Part of a small language model's weights.
Architecture: LayerNorm before each block, learned positions, biases, tied embeddings.
Each number is 500 + 50 x the weight over its row's rms, rounded and kept within 0 to 999. Layers, rows and columns count from 0. Numbers have three digits each. The size before them is the row's rms in percent of the matrix's.

# down: layer 17 MLP down (transposed), 768x192, rms 0.282, rows 658-757, columns 0-63
# up: layer 17 MLP up, 768x192, rms 0.265, rows 659-758, columns 0-63
down658 092:516527486517537563528568528463486547405415542517511553487431425474429446472472574421515511511467587538559498449672527547472493564538528558396417467505463533475525497440591495460495543487321490
up659 099:474496501539362466453489408565581480525539472498549492553506523571490413464438504517487573574383559585512467615473457592521410445591448529463489453496509483609502568488554463485509531444457470
down659 089:512614480499465405492489442430503560448435591424520499486456500488508553484369588458545520475463546461543609548517534526563474497467501479513475567545471528500550578570499517448556506514521461
up660 107:495416545526488432453500510454523486471401480485449478489451511541566586559479558541515479500504526662513518572527501510423575431492522492505513475462550495550568476432504571459501471504526628
down660 102:442446489535494539525568455528513612434593473524517562464404555442470523455419533421502416487416531508571477506529525530438439491489556406498503434539441466468566412470450505506459519522480558
up661 102:589487484537433462451603434571484453497507474527464506519482489501439425464460543479530526547469547513433492512507484562516507499542558466558481477458479531506461467470510540501565613403469508
down661 096:403453495533596480606561587564367552519434408507517376491516509495592527531584482538550558429492509515575447613559527549592438510519466515485534559521488522467490533540403472516526433458526564
up662 108:486450587536412505463555409475475504564431549496503513527570493530441523478519573482552490348519457571426487471646508538543470468491470507416500509448569476595465462527514536509557444562626491
down662 103:459469445541451467480616522479487531498542512512557522471604336428465569497452541446498441529547484457504421452445492473446428506423483499421545555447546476523529469418395530511558435408542446
up663 097:531515462452466523389447462557490497403498546495500497524507547539531508541452482562587491436431474422533471483487500515580560522517545589613490518516569588565612535562489520547554535427528602
down663 098:637466413432472548559531472459462502439472491484558526506490468536483410517539487582523544522468517606448482527570542598470427520604399489506520568485552454419519469547513454612441420510415573
up664 101:472493518568506499456421482550507424518581520491546490511593483519521436557464354463492527502491484497487541465510517512472487440490524492503500506566408553559533524459462451507436512565412524
down664 102:506537497426482564440490505517567515464530473519405529447536455525482449547595532506484432538513378635602629409448508410478522493406521521506570468520428409501484484546470551571532450566480589
up665 107:424547510453451496532383427488525575490520417550462441484513468458586539441553416506466432537461491482554501606453538500556453502500543417468603542504447495566524549444453523528562527496527492
down665 104:471492399411531436590508492471476502555504504492509564565434497440521519530515422419440503434419550501559481551411551505543507578444417419528548482520458433477546497403481470462543491502568509
up666 102:484485399479475418484463572560436571438531460597506588500542499470536451527529484476413534516505507546545562420452477514538509434597432464510500431553547534481503534547524572558474494459441432
down666 112:517509468581494536540504449554522474451499402536449446646584535523498381445484427437510533525531522534458478526511563422656511474418445454489387486477531578534518519556488478463519478609466467
up667 096:535518519488412517507443467539430517536549529473426391501484453457418461506566524533542521475462516490402485425385488469507488489436496574513452490520443442556549520628602515560565599556484479
down667 096:503517489536501490548385489511469477526515477469524426566444500468425609561566521487499507543461566536431546458439479455487479463550422481517517512453425468498570540536585522558553605508532468
up668 097:550539540595467489474455521397545479614519505507470512482511540515577454471449458472507533492476499602517513549557474359440565411545432587620487486584515471491471586495434435512539475479453505
down668 090:567560505470529493472431462496532432429488559524532545541426491455546581527470507448485346476541557481480439503455531535483444572596538477467477540491522505482542527468443523560454581551517582
up669 099:425502501553584479574448506559503408526505487416505514496536549501529489484538495517635477563529502491516543478471588482546429409470554531497494538593497507472530509428429528544557532508513441
down669 098:493479484481459555446481494455434510452442535434479532457495557517563467506419575506504454487557494509656403474488455485433490507592543503433529471544420491561504545523522456462479560501484540
up670 092:469523576583452424513495471473520552474529588473521593572486497528513496487452550527560488419424486361617490477484481546499465551385512404477500469476433374530528527560544482477493564502476499
down670 100:479495507449549511500418557531480473529431550511455487558519454520532503398453517528474521449542496482430442483489378543567562557414443472561490523488438510499415554516425503571433463481496514
up671 102:451519539519629588443570491535451495417558467521518429453484477445446478551509507507471466504567525536419514560508510393543479540427431526569498506421549546451505470452543446584545537546456499
down671 109:468542454503406526545580461557534439390424563524504456458585508524434568518561547552531563498508481451476457559447516470545551515506480535478520403451520534463426557422565466479499580482446485
up672 097:519501572528482572539471406492452518378573483437475464489509574518533384532545471518522544542557502621451545492496486519509499431507535566488545515536435547588533460441485527478458506565563494
down672 093:596525476484573473470485618504496541539545498506571406473531482534478533550572537530481478522479467519596447567482476537613458467465529388488522504496555548508370515454530527570534519557488531
up673 087:463442514523580506475445560484436481491498497438467448475476538462606544541536487603490537446493560464521436535551579508549598437553497426464508491468465509446524506481523547518502507428442444
down673 090:542512451495485543497547470560508527517469492491441485539500547421432573531543423502446516471511526510451534456429494420488513557524422404457518436535533459519439476495504552501468505525518521
up674 098:512550599389467486403504514551500545528599527477557543466519542565592602439503462486530528429502531444434507512591466464534478509472455495475472447537492603516508534486597533485465481606498438
down674 097:466512580490479531525499501422497588509580543492522350460452518427527524524506409447577586450501428564525540555591536462506397476475437521463503443437405530521474494476534601498459525482497459
up675 102:442488489528505506485498435545501523469418477495503469508535572475522444536468498520491540468500471538466514502476498485556532513559504538450370465461539470501510471525398482649517538434439587
down675 104:443495518439486526593544504543500483515396401452450430492508462500616587480460495685565466488491539603505469517535578479521534539444460463503554514522500542468481497487483464423466424526516473
up676 106:491517492538508445493485497475535441464528493469528519532477474537492474521410443511571472470553578450543548592448509420487467544471530512535485527454487447451515385610554460446574491410482509
down676 105:470567492569443513460511449417639485436399496511412436457424488480593489500537510520412494480468498519464550438523617537480510577463496487526540491439434524546469507526492489468434520475541456
up677 090:536456554492517477548521476460524542497487597565490484461572439443598475595403471532555412435584449595443420467580526506509457537490539560423576470418496513469476462508505527554516539474520563
down677 088:591412479552515517539475479514483405550517543526536476567501437483472455560515519443466481453507631488481468575530560530485435513510466506584557549501403577520512575565496369501467537453470395
up678 097:421485440582459542550455504538345542581473571492539526455510468437415556513517500461440481517486476499537458480528525569581476468511574464541552583532507532481492527520449496462500439471462477
down678 094:376508514537395535458477407467411467486497503468560586408519525479530498460466480586493512495427511518493481444506445380458505525433408478513548512543504525432610477453451562544514466457406404
up679 096:520516479462587492507515518461470414489522512474572485451516493427427505517513569472532531481443559479479552457435480430531516608508392493473470508392595482514590483515433561490512518535547540
down679 093:524608492525518530479553490523511470567528386482528591547520542465562474483468445559619495512534573466574456564503546483535489464453490505533502508709472531523481502508460470491492598538493456
up680 101:455463453501482520522449559471525406500545479479430445534558576521562506488446538511533520510442484517577477501446541458429460443478556502654517480492454467390549546470415482534418512580498513
down680 098:491528501458405504440569566558470465487473417431501419534489502453479503508490481555461544442581574481459533580538494530559505529506485458499532481464470487596468600543608508485555490448447514
up681 110:539530506573530517556536515394603526483559474605454592530521414489472585526442490526488527486502474463500493524446546450532433381443463496527538589525444498538515407527460496527514420529492553
down681 109:428519522464525485523471519420538471491527511462583486486428544524440551444401507606452500411409550476546511534521525521481489515460517578541492527452523450475531436481493629458484502411442464
up682 096:590446466418486560462585521443549534497520535537521524406523491476457431603514513578513496582438512481428386513566484556467550568513445414460541517463434493542534527443529452457487403538562493
down682 098:436430466532487486489480496445546483519458461513422516616450535559478537465583386537504501506533634560460514513472485478487523540500417495543583468460537468527523507463632490510549532422507512
up683 106:582529514437582488496486605507543476577464607526434535484500543465516464593543474506527523483554473521487564501439496525467491536409486530439458545551497506466501415558465474666543537441506545
down683 101:446498534494450507523488463523513454492577538436460603565493507446471530563481456595429434521488524450452568520419546512371379500509522339487503552518433441524499527531466514524518484497540557
up684 103:492470537497445519556485469432437479562512524556478568514468564474503425581523562519560566443563462507479411586526538496557497470536556531401508529551463540415532485494530538605354436463459518
down684 099:499441608452483473499442590468468572540514505539350532484450504544573448546557496446397472538535435521415527534437493462474509529578489486503509511523514535544487532558466545467447507521503577
up685 092:406487450374482449466470479509520572403583502527471483420545503451508505529496413522444487465514451554535530455538495549500458537543479499503548504448533512514453461618578533493548501516445479
down685 095:504559548465555507490545585480543459449509394575467407585536493552460523462559481426516434520511515506493490491573473425536501485472559476501610531445522623435563560459443476517456497567545484
up686 104:563478570540508419549498515527504506531573533506440488418564509556546483479493510520486454508522489518464502469449576432441570490553592471482507425567394543472549433571511541494542546446521562
down686 102:500527524549467594537586441395448436507455523477533458523440534608516464484544506554491527424519458565471444468586574537534470526564497460449519483483496548549538423528513487513490484501457467
up687 100:461498440512397419436588454499566419565539503558585510460480552498465595464574441482469567532535577506506569472587551535472525461458493456503530538609488456465531437537495484484479453471449601
down687 107:551517507384539459445500496544498518425605520598544450526554519612458533481511464506563554533588499492525441538525473557470542478547459468487468578504474455532458396523459535489495568556481542
up688 098:478595468401486630585572492477463500462522571445436425524449498468579474455571445551512470516537525482471521477565572508539415602398476546431469510556536517459561426497522482550587477510498549
down688 096:451445440537503417400568460500475454442460589495498483501437446564465433556480488463566569468462593528586488498525494512465436481491515488493531544475583505464474486445446515522438469578502440
up689 096:534405473527588548562489527442552562461454454465446498456454542456399469500513504540518557489415445536514488400408544544496515492491477462467509456535491500496534487525529537596586449515521475
down689 101:499412442504451446489405505488535491523519482452526516487506538414447569495597485374444492455469513522524522477430582526394521481500403572445506461488413495519516534543491479590515421519441478
up690 094:508470512479587569504518400480455467493586537686486551405395482461536489476430514665561524447540520504565432448497412512467475456529452484573519541489464498428511511534470495447498476521469479
down690 097:589475433543465551516401457493544589454466632465447561485478552452502592451419507462427511590492519434445495562493490467537536480637492461422498510418468481462431592507533512415495579482425567
up691 099:507522415445395505465500508424446528428527465518546590500433515481464523502506545511435559552432491454495474506432580578497424489530571478494491522517402483597482531514545406494449505489575564
down691 099:533513564494495488575569427602501454574518529479567532440481548541511548386591527457490477518490601522437526432514376528558540482405458500557581502521508522443477476399431510445463459429432456
up692 095:469533554432481479442446450596499513523487543580530489355482481423445482542530590460412454613546469520492516449463501544500537471452503482487444483472467593548494472450504417577568600352494435
down692 092:542507508438499506515544571459538432477401568481525434565441569544550523441533560481509475493525467412503536490473406606493447518443478488450545579457510533437462494581501550526435411594540469
up693 100:510481508484476456381445443549551410404554540463524533480441496429542495538472416498583549501474465488461475497562528522441540440531468544492370468556532446598500543479487508508447535575426425
down693 100:375554451542529531468421501460496486443378510578531537478542464517524426525543454520531512513396550513501514460475473403528534480503588510457640494524566440429516466519509557549573538521545440
up694 107:414490500579516377541551599531568515429580550470492444481471445500486441507571538485460509546499443629473521588505444513521478542513487442560516468446433475548600508474596439487500599440475536
down694 105:464545492497459476428633445502474562439555440512490579469417438549491474497467589516551545446488483528526553537450496464542472496517456436431420490535478431511496420533492470435494559489531482
up695 099:445511519492519469519567489554573541481530425512470398543501462431557444567535472476544587524538568470484450535500617421506456529463523506449510516533486407483451506527503415602484557486460545
down695 099:503549480461543452518482450565436606474485506482423460505489575564501484509512448432451535451487490587539571510418543573454576568489433442478507485459529442500591440494578468534583493512559482
up696 095:499509457525428518541501417551451605444609539535548534429484459451516522364481509479534547524469493536543648536538498553589584495541425562584577478491592528493596535457527490438444525393404524
down696 092:541491470497513497528407547567551487567569473558482488515507492486458585498512483488529445476444504464444460479528607507554478521550522553542552459517470567487459527450537436563595515520526490
up697 100:430584590444490505431439578476457422473598541508515457478561561495459484483587484472519476536563429473568480432472467581456471572570530426500469488570432610480448559490542498528407455470567421
down697 111:497516509466512613476646487489572543528489506505522535472408490407459462473476520493543540482440500496464494527555501554485550568547483451482528582521573461504538519482446559451508429532514464
up698 105:453443414445522466513495422425510521446459580469596472520472563441509476562605441516591561545502449559488457537486527461439472490483517472463437554494499503530428512470525444546513556539571515
down698 109:496408485508525473501516513473538488534520482424551481461493537482566468556500496504478456502536449461533408496381607565411458438606487456478414509489436507504531461546570330512590437576439525
up699 094:522505505515554495585576531489550544518541484488430551472445452466545555476476426457488434524460458490502514463442489425499518542499556545532458431524495474472498528585501481571553563491367531
down699 098:593438506534416399547546502523569471654441520444505431416434500502538582512519447482500513521608444566567396452477430489532518494608555528533523469481563446521489453496446506533473412516477582
up700 104:476555448541534486559573549530448543536461627415376428420518448485481502611497497523462495541426472436501497446468468538487535505465500384558490508481514589557461534565476500463474510516495453
down700 104:440514521462573429546425449503530475457506448592515436454505529558603531479538500474480462489511476572491516460484472534535501594544571511482528512476565576495448532544531527476496450454478570
up701 104:436504533553479490522497437560455448534474531491444404604493522513458603516433582440504488537567462588586468531445416547580526476484504549390484482503463538436465553449500473568504530410406474
down701 102:473523462505518486477503452511552573467490443500508460481551544560449499476466542566540416428591462545532498508469514429466542562531473550491409374522522415510464470533499505417492493478461505
up702 101:522401629459549496488549419505500454664560476397495590615462482537467504489481462534476468450434471504578447436494514577489615440451583394470503463525546401459516581523543499433538495434486499
down702 094:476491446511509535543434478428501478486554441501486532490592534559522489538465564519489578446494487413483453451517511504575509458542516596498483418383491529524463474548547643537532493467471396
up703 099:452513523472428523508550461502522515548561553561495553510492516544526524538475515622451478469513537478474513503490446523518496526523490469553334400436418482488551449533499479550502471499394529
down703 104:529521512484407466472483522511472524542463524513534507483520504459473475460563516460581621459529594487496465473511476476603508508530518508490534521527428626498572394474462448584502580497491402
up704 103:517506511558559579523496402496560516572580574412448597478521522492471500570521485486525508489424518482489531473562489499550497516561535540525454563508497561490425510426538405556489544621394409
down704 101:586593487424474465503495443592521416571551499534499553601492555540500650474472497552513503542466486357544456503557484488457437526463500446503590466524435593503409512510482507433479565494451538
up705 097:508565453511494474569502537482542481491528478473486496490516403453398606511428450433570555464578420523586505504439495427575544388533491544466495518455594535530483436480541542442417482550544594
down705 101:444509527537555486445524505506508482444500551455445568479495551605594528444508578428553566515591477417569550562484508501453574462495482517571658490470517432507537463479492483502549515497535474
up706 096:515529435458503401446537528473444464507552509589496477453414460497499412539472519490507434526529460580498523505482548482475502483408472591557590519419476553538512430401547502552479479515582549
down706 090:507547518542609478496449587507450459457560490457527495570576561423499492466515480498570553471510602454494465545486505610527530487404501483502473493590526478502416457479465451411428503517369536
up707 097:457541579523551572526488483455609456519481572484476542461492479474482450531452445514625531485519453531446495469482471455530581585514504582530484461507522528496580478520523538605487472475464532
down707 104:501476506406538447551478550509455523359488486514518534459454592535507547560536369468455495551512458563569492400510433581544581556456465472417485536521516430542456479432535489535519494460572428
up708 105:556513502502495512556543456515597482459636533482442529406484567649478480560524532482463468437556488544473479513496521561526499497577552501529520512590484375413470487561531455446550433528555407
down708 097:520516513529410413506533399567437462529484564421400542587459444448497536545548526506478421508531500437537536492545506613559423400507437532405509412551490513594505506512501398534434442512483542
up709 095:454487370473447560528552434532594402598491534485460462460509530388554538519450522477471415465506567479511529504501522550528561502588540427510512511537438462534440590589421541537630516557420460
down709 093:444458510518478487447555662508450454526522503467536408530518490477512450548569535546575472554494414565485516535498497453461511526351394574494523493522497537443551429507497476504374547455512494
up710 100:539563511522615526506587494539455519451418526556454537497605529493486521520502520539472376434572505421567545467489510452491569518442439503497458499526449437514475525493492456536571515532471497
down710 104:506483500480512498487551523578474487470439519558500416501472390533537471432450672517464353431438490509489539514492442530513487483493433502518504430543475429509548435494489522442506458545528473
up711 107:499511505451599442404592475415560486500551521579569483480495511497538524450468470576522494518501605513451543630529509486538402442426463523458445473613533536552585513511513525495445424621598417
down711 107:486528441516451473450530496437573604498532453497478504497511526564413430444463555501504455509487537403503567492487589458537484467452557490475473418574491471537644558472486434468470556620499546
up712 105:500450467603452494536453569410478625488493489477512473534436539548416466467515492503511487522455542574597446483490461539557521518509600472461543488530499490492487510534415456492471468399492465
down712 109:521549384555483424466554398498519522549449423468488568553493538455519556541556428487513500470508516472559479413516515479526486579492438539436434484497474464462516444487449459474563473459453473
up713 098:509594447605529610504549488508469454517529574524453458437509353456519488481469482528492407440511595547532485517527495597556423587527408529407484506569531495507438465508493475529480532545480490
down713 099:463570530482516525483597445589527470487451554542557454536445573471515490478531507556464478478462506486466568567395483464543530566509484591523514617502539558479523533486507533581558491539543481
up714 101:449488524513526419474598539530389520441529571452456516486486440484507485516518401472442536547489411428530546489469529411476445583591531446498522528523565578462426463471450494483444472503424447
down714 103:473429438466416529529468557494515558450521513503563468499508521505493556500523425490481482485519552556489499575516502411440449477429540499451405542449510615500514414448534566529464508557562489
up715 095:449453428510451625458498511509567486516485565394492527483449540526478454442523388501488528515516498511543581508471459472449460573373430415502460558510464551571556460475410559478542480606507543
down715 093:409511605496574499532515523495429453454510530515501532644545552519436488462531509562513531528547494503496551476466568376396611518508491544470533415553662565395424458457414483574460558435546560
up716 090:484560416428419595420495476552501434583496585430512585481510496542517552381500523502515542471520440573502453493520535520489473517464474562482518455523554517626564463470525514460545426527554496
down716 097:565525465580460532548567484528504437571568561475476456427545532484515512545496497508480573427456425614495519448455486417621481549543510462554504590526378528477489531449483468414451479552455518
up717 094:427499489565526363464567387567515525468521480494480489491421459450495573494433456534521473528506491438544458463539491555526572585556516438498399526561560541575564518539494538488543497531478556
down717 094:473455590452479496471497527506521533437487495385526499516597517478513446444471496469471476561557541481419397503491497495469498536531537564446503451506501424435538520455540545477526531481497475
up718 107:459570568564587510448475536486531524492482499600511535368406478434465490486422518436572553473497507589539509469434382533459514606463376546521502549479503415502501449475549521490479515553557511
down718 109:548504540596435496578538531479582448491458471500620421515546413446520440420575532514505485472490487690611439496510509434538545470547512518432485557495474540489418481493519491557572457502520535
up719 110:416442479563571497511458599526483544511532425502556491523508542440482536422530414531574465434488498452420458478450463537612493506549428492558450523580514469472457412535475423503518552512446389
down719 102:500450516486529541447458510447472545461517415546498512426468543434458496473521444390559616477509485509483542465448528494518409545537510599573454525602543417509456453491595490496550575492483433
up720 097:493502487516438458447521575539527497482518508441394470403511522553533522532475482386458495502448544392560519466538470518443616483531509509456434598457539519412471581543499523454516602525464445
down720 091:526517468537578503495499446427508466559554445440522566460453452480504456539449465467482532550524528591509550463469458528537535514464622478585519490444480410537483462484462582485494461490531527
up721 094:453379496461544592534534501538442502589491487461450442556503507457466502576562555516573517562510514536472504460521514454477500396473532520459481568496399446472440482546485550575516473513619494
down721 089:503478496509528443515521448524542505545463475454582622553328558528466433488437476518522488377517562491475385580528623536495484470469495448386411525510560481522448450460428496442419494528535459
up722 102:500472441493546497564402503486527542515479521506511551489524478481489593533473380427560513494433535462503477497501440523520509390563611507465552489525452539587465578541462519510496617499435489
down722 109:457475633446487436600508507496432424462517532513536488547502506449470472647468575488482429422483459420548475520517494487568502524474463411578499502510542492494442467511433582490437565364568511
up723 095:440363554524510484510409537525546467556464574505447507474467474495501442454420466378501519458474480509486535472398537465525513474458469536459537528533486441578483543421548609549511483536505530
down723 100:499569442538534441508436497491459511463488467526425478565494474599457556576556546518533587459408470447451442451458427535537409470517538529477483596596502491512482451559573534524475422520538517
up724 096:411457489522520473386480510530438435470558495527476463617541457365496489484479498506504482556545495438503338522502555514478601475541509547552536433435512489583475476439510596482458518494485509
down724 087:570530529502480446558498430533478525498511517412505495586490568483581504502464473547560568505569488437477557510511445484470450543475435445497501473526439547489435420486501622497403549555502465
up725 100:488501538505548539484550522560449499553526467607537489454465511463494425534569528481567523556469536502639482515532457592516459481586559469443515534479537450517457579514517479529617465468518521
down725 102:439433540417483429466457439527500577486489497483471468484525496533509414559533448518440514523538519564503577600442561549505502581513548556472406490534404446477404554543468517460441427523515512
up726 103:516470529483462433549487535441456534495518526467487426598435510515511457450484517570559474577576466557464575550421493419417537463561517500474467502474383486546470506393541452526523512562441553
down726 099:494466539544497532563460548443444470512481468431484511491372515524483525538521444438560441538482522423487495543597498572514443444546580485559516487582435542556561556524453579567519512448459511
up727 103:475471493477532529516481471469556505478464543454536507548438481454528530522447473545553595452533519484501514381464518549490508493435519507505359522349551555489391527555543504512482467486487443
down727 105:496472535504502436471436517556536500423452522462516450400473474530529543551465558469333500457479544618577509505523490463502564494463478469541474568543499465463484484478516492521535502504400541
up728 099:562437511423525452524464630572477563485502531446492497523403533510489497380538514580435498480500475496399478457506565532458574474498521511500347420485527520521451460559539519480507536509506536
down728 096:475513569457509515469464510505550535590491470532502495596488562524516516491524545555476436442553461410472517528553537451613535368527518459460459489554484496627548554447465392567464473493530469
up729 104:413499406509507467486577521528569505489481475524522645459509446536420451524455560483437393437444470487603535495469498538536546504556502490562374433415507415520485510572533502513539539435557501
down729 104:469513530446472492472541548400581580420427388514410497474508475466543536514578559498539472561481490511514505480445539386601442515510479579505451546489504408502485491537562488531470394457502498
up730 101:455510560480542525543551560629488565551577546499392453419479518546463498502498540569517556550480577482458421512624525500461489522476522531551510549466457507581503509454524473499369455512518463
down730 095:470440533580521445508399528525547561554473641561566441546457400395458494437561426445431542487484551534463604511444544492520451495396445476507492480544540487489541498441477444534607513490488581
up731 083:518465462506501454552493495492611504525475519527558452480536480598553504570497521466575529493447507556460437511623504560443524568447465454557442409481460538478467487509590533620520502442568489
down731 075:406511547553577524382537556519551478515608606470458540500490518556451519532471607473455509545445493519537515529456493527472536442525595522502616469586533535495513528522512529479519436489566515
up732 090:619561526501533466489574453536431537454500413520494569416461541466478575537514497494504504568510515484548543531569532536552524442449469494521496520368568581460491447448634504606513526446424430
down732 093:467468493588453520525456670542438421435450487536523544486637516575514382489520481534519554527526563575469474456500462512522462493531538525603525467462405553545484432372552519502431489524531545
up733 094:455552499501502509613458573496565507541525515513348370461585514561540534552486466552524512467509452543434486499494460481503475464533511508567489597501522522563496534537468381456564523463429471
down733 083:558506526435514496541489517524476417441527549531552569549596622529578489434557474483493401559423474577422566471515421469469433515553462560458519428501464339390471448546453527533488503396545434
up734 100:431481521532515520511509471529507532435459413441521543532425539590482508599399563587566516548427538493552502438549547552392552404488504514539476511539468557468511446562441575587497452596520464
down734 108:483461488445420485569434496442587409457506581472531539505476497591492391503507483486475499524448543489495564538462516442408499549498503501561538514469610447568471489357504480577502517454466567
up735 101:555434595483507515481335526504479539486490549477533449479484521500505499398536478546458528567449438467509489533562494511416496494506470502506544553544345458509558470474479559545505570420402466
down735 100:512454581423504518438586499388541552474489531447534533460445540522467540595480483487453523457498518600467582468533552573524498532456410476470444517501489493538475448467520605435430533479539526
up736 106:452508443417521465511486473515567433559441430462449433482496464492460426503533555469509518402515448519538579593621436523454484486513545453578477479531506488470483455473543544407439496517517490
down736 090:409533483491469509495546517385471459486481444529464555495496552506512441492602575474592482425453530518452517555458456437529478420517543417457525478542512615503443373503581526502488540468437470
up737 104:417603507499530582402482515584482530561475535471502467541517458376577568477558574425454434579529413511445474455567503431458520492494404525509393569561513554491509605564466500508479500485471537
down737 100:397552508518469571363469532549490468457587439405501521498507506510494537467509537453467468484497493412429527525463451481452595529424503488411458458522523524451589547509514477608501466440541471
up738 106:597574551439516515563510519550374468497484442488486392507541514570468514608500485484526478505485544501511535446569490542583542486514506468518446505695470497470555438486631456565515463405419446
down738 100:547503536533486468493400473502519495496439522459531486484550409585559457477493581490565517429521579535538481462523427377495549518504478632554510579460512519414448465524506495521452490476512466
up739 095:523456446535453516593483488500471427541438645563427536498405490550462450518479562460394561543528483463487554573510561481494510533580437524538576618529499527541496537507447510544554440488462504
down739 090:551479467425496512393540491447588554455592381528446519514503542557458537502460484482424435477520469516449475515542464487559471471580517493545461541483471519475498520560527498428531502453474499
up740 092:563490471398532443469531557597626574539535476464522563520554517460465528444399465515423564558461537520487420563552528466606607462527563532472450448495540545533509462533548435528498492414593479
down740 091:532620507505539437563540482435547481502464510477512482523503503528523442507556518499427463463542455516553572530537391479577508406516533593505540490577489565554582444548507547569480546498492539
up741 105:448399518477504473449498531588535473519404484455449506611483494469490563502504486564518568567388490558475553451513519463504507537425544561503477466451492537498509498528496501523564512491473456
down741 112:567380656522512479416463497520437502469549569541490491535565466511503513494453449437566484582531532472468544512494478445511568508569498484551528558473502534549495531508541608431603406465494383
up742 108:523448539528544502576434614455616540409526472451445534411536444537509570462478484499543504541466438472484469565437542510545547476541575503555531446549552469502457515425502585517518566475486507
down742 106:541513432530488370452554515508479515449618494350508519531530456482479512442485516487550452515496489532462441498456525501415349486456518518409489504403431447403424533564547530421443461490559391
up743 095:465468460441537420469573602497583552511537439482439502486472350435652518537446455474462569443513612487506427515431518511457494490492447597523543576524479575478491524547507451555443523478543521
down743 093:426485537645509567499440603495539521521533435501495556392464564432568433506488475525451506549613460554431555512455409478486571489561481583516461460482512525448458535517547505513524526515500521
up744 099:464561549513494443515533541438520472422479495528524467512425514558505566462538478464541511504555486524547435418445589517485510494424511508468461467534430552440477456487464509529489449543544452
down744 105:483442554457544474509548492523460474463424542481447510445404501457556541561445482519487485482406452469604611474588481433528531558473509555525471421461497482491450479465540470509530511487522533
up745 105:512499492497535515434439512402402508465491496456517420492499556502445542535559547453390474515486473439539442592570389498467483498478518541475512455455513571523561532539556500563469496503521450
down745 104:489476452437575508511529457598453469415597470469474482538599538549529404518539449419535514461418460502462457392512562471381555472472437491633568488440548486516474496557477513491639598461506595
up746 102:513509502460535565533357515494468457402550566500526451417453530579513519528415533502517455419524434500624478517558525455487497522420571494488406502480540584462546518517455462612474620490518583
down746 102:469550540448471429555507526475455505489505539447521432434374521496505536640541403487510425586551409463462498433497562480526537523537530487490470441481561483463460415505579503540542494479481526
up747 102:543430514469467437514508544494497358575476451507535471421536437463554432508418510420572505578568424535631525478469467502520583507498644587520496521525567508489474543466420589538561508567571526
down747 107:516430483487465572465477524486526455560524602553521452552452479510476453421465570504451525499529474485510498536564535473513496547459425456422448559492545492503501511470509457501466485521501514
up748 096:487490482478507562524504455462527571378507501497539495374451464617436531496402535473434501480462435482553420463490492512482511466501468526513584478477488471491481488553484524616520548587480493
down748 100:507527603511515511436522537471460535588492456505609523455451520483464511495502477439390537508479474496444483518480582545414470475510442416471486466509535634486484473425555452443553425473521452
up749 103:477531589517543541514439452567485485489530510488416488524445392484452492502517469542518496573483500449527539435473480470543530421520469535519447485500477454442520479525520517482435587532511653
down749 100:529504576535452486509507595497387423508490538545495454567446471553554463536575542407521442506553469484545559512526473503505421542520512544450576559484457482490500561534476489460460404476436439
up750 097:452434469547427478493604554469502508493489445489359439473473527508488401513502492576538409494593583426520448476462470496517587518516485485378505531506520427448476508462466478448519490509507590
down750 097:529459601543464553473551500504538551486516510450573551538419534438455468463397540466499500583524476535530486554466563547524540509527517515517465519509493485416501476500517525473460453558598559
up751 108:563409405557435379552535518462511479583454512539508506493429454514529362447592539504559433518456540507499494547529514449519530521491567441535517497528520609512513575462500471533618537533365586
down751 094:589445389468475477529472442524568527486537516596475447528437463478481447489515629465555507419514506579495492478533528460501376543429510485511395389472575467512573401495504446546421466440481467
up752 098:427548535475458471490550406493464482340452552495501471495494522482469551545473514497582482545510458454440571569600578579448514431435462508495513603440481529577534459479499487437450501531460491
down752 094:517501494468510448543495515534463453510503529500429457543492451399520529486550521514421303537497469480569523502554476396506513561425501478455490402523424529467551569498622465514504530515522545
up753 103:512535458498471483463452497494500556472570532570549495515576457453572498527630481482530540524473418528537516484498403517530465472509637370462464504479575618512519470533452494560558499483506462
down753 107:610543468444547496455480520457497527591520478645489413536522422488555518479527520523560486552466481449486523449448461538469471498492476441476590508522522563404529470435466406511495544511384517
up754 102:519474600593478507497534463421423542491504539518476582551589488519492530485473466488492433464509479569519514458517473575532451486478551563384514468464447480455504528457413499545426575499497609
down754 091:525486515523556427449474497447514535443551441479458487451541505532498494509552590473506521473465556469493485467448433529537474374486555409425520437498540499449455488543423463556511442577523498
up755 093:534518608508536524414394433485494555506603478532565473510455401492501446584429552502499510566473516483550589564408579526549391587478510503509511500471495506499481493511439504500484437466444429
down755 091:504409539518510530509541495523443560550501578496473461635501395542497469466558461464458499494464491532447446484565617559480457495472537554523642475521552473558547439447518442479483576408440471
up756 091:520517595445505599435490478429468436431459503531513531455435518540607515547516506456633441538499523462525589583452616550446518438509529531500464480477570587479517517457520492481363498566518423
down756 090:612533472547493463510444440537540505485501494593452512483432474459557387467543398460503544489552454452515514522398527636519462465457509544520511524458541544478530597516484488498525395560544501
up757 103:473473523448577468504559493537441408492578464476517439460457555589491497467488512491554562538506535403532468530484538474450521531493516552471530445525532554531467486510429550497381555531444503
down757 107:500500602518468563506571536489513461513484449503565520523528523564525527453464419474623498533505463494505512452452533479488522580416447501522437407444372600475513629544482438463501531424497576
up758 104:486492475450569545497479511578563426511552475448525532581483504470521514491517450455436525465541421408515454440523543498505533517451452490389395538513588508502477517544471558438456509519548528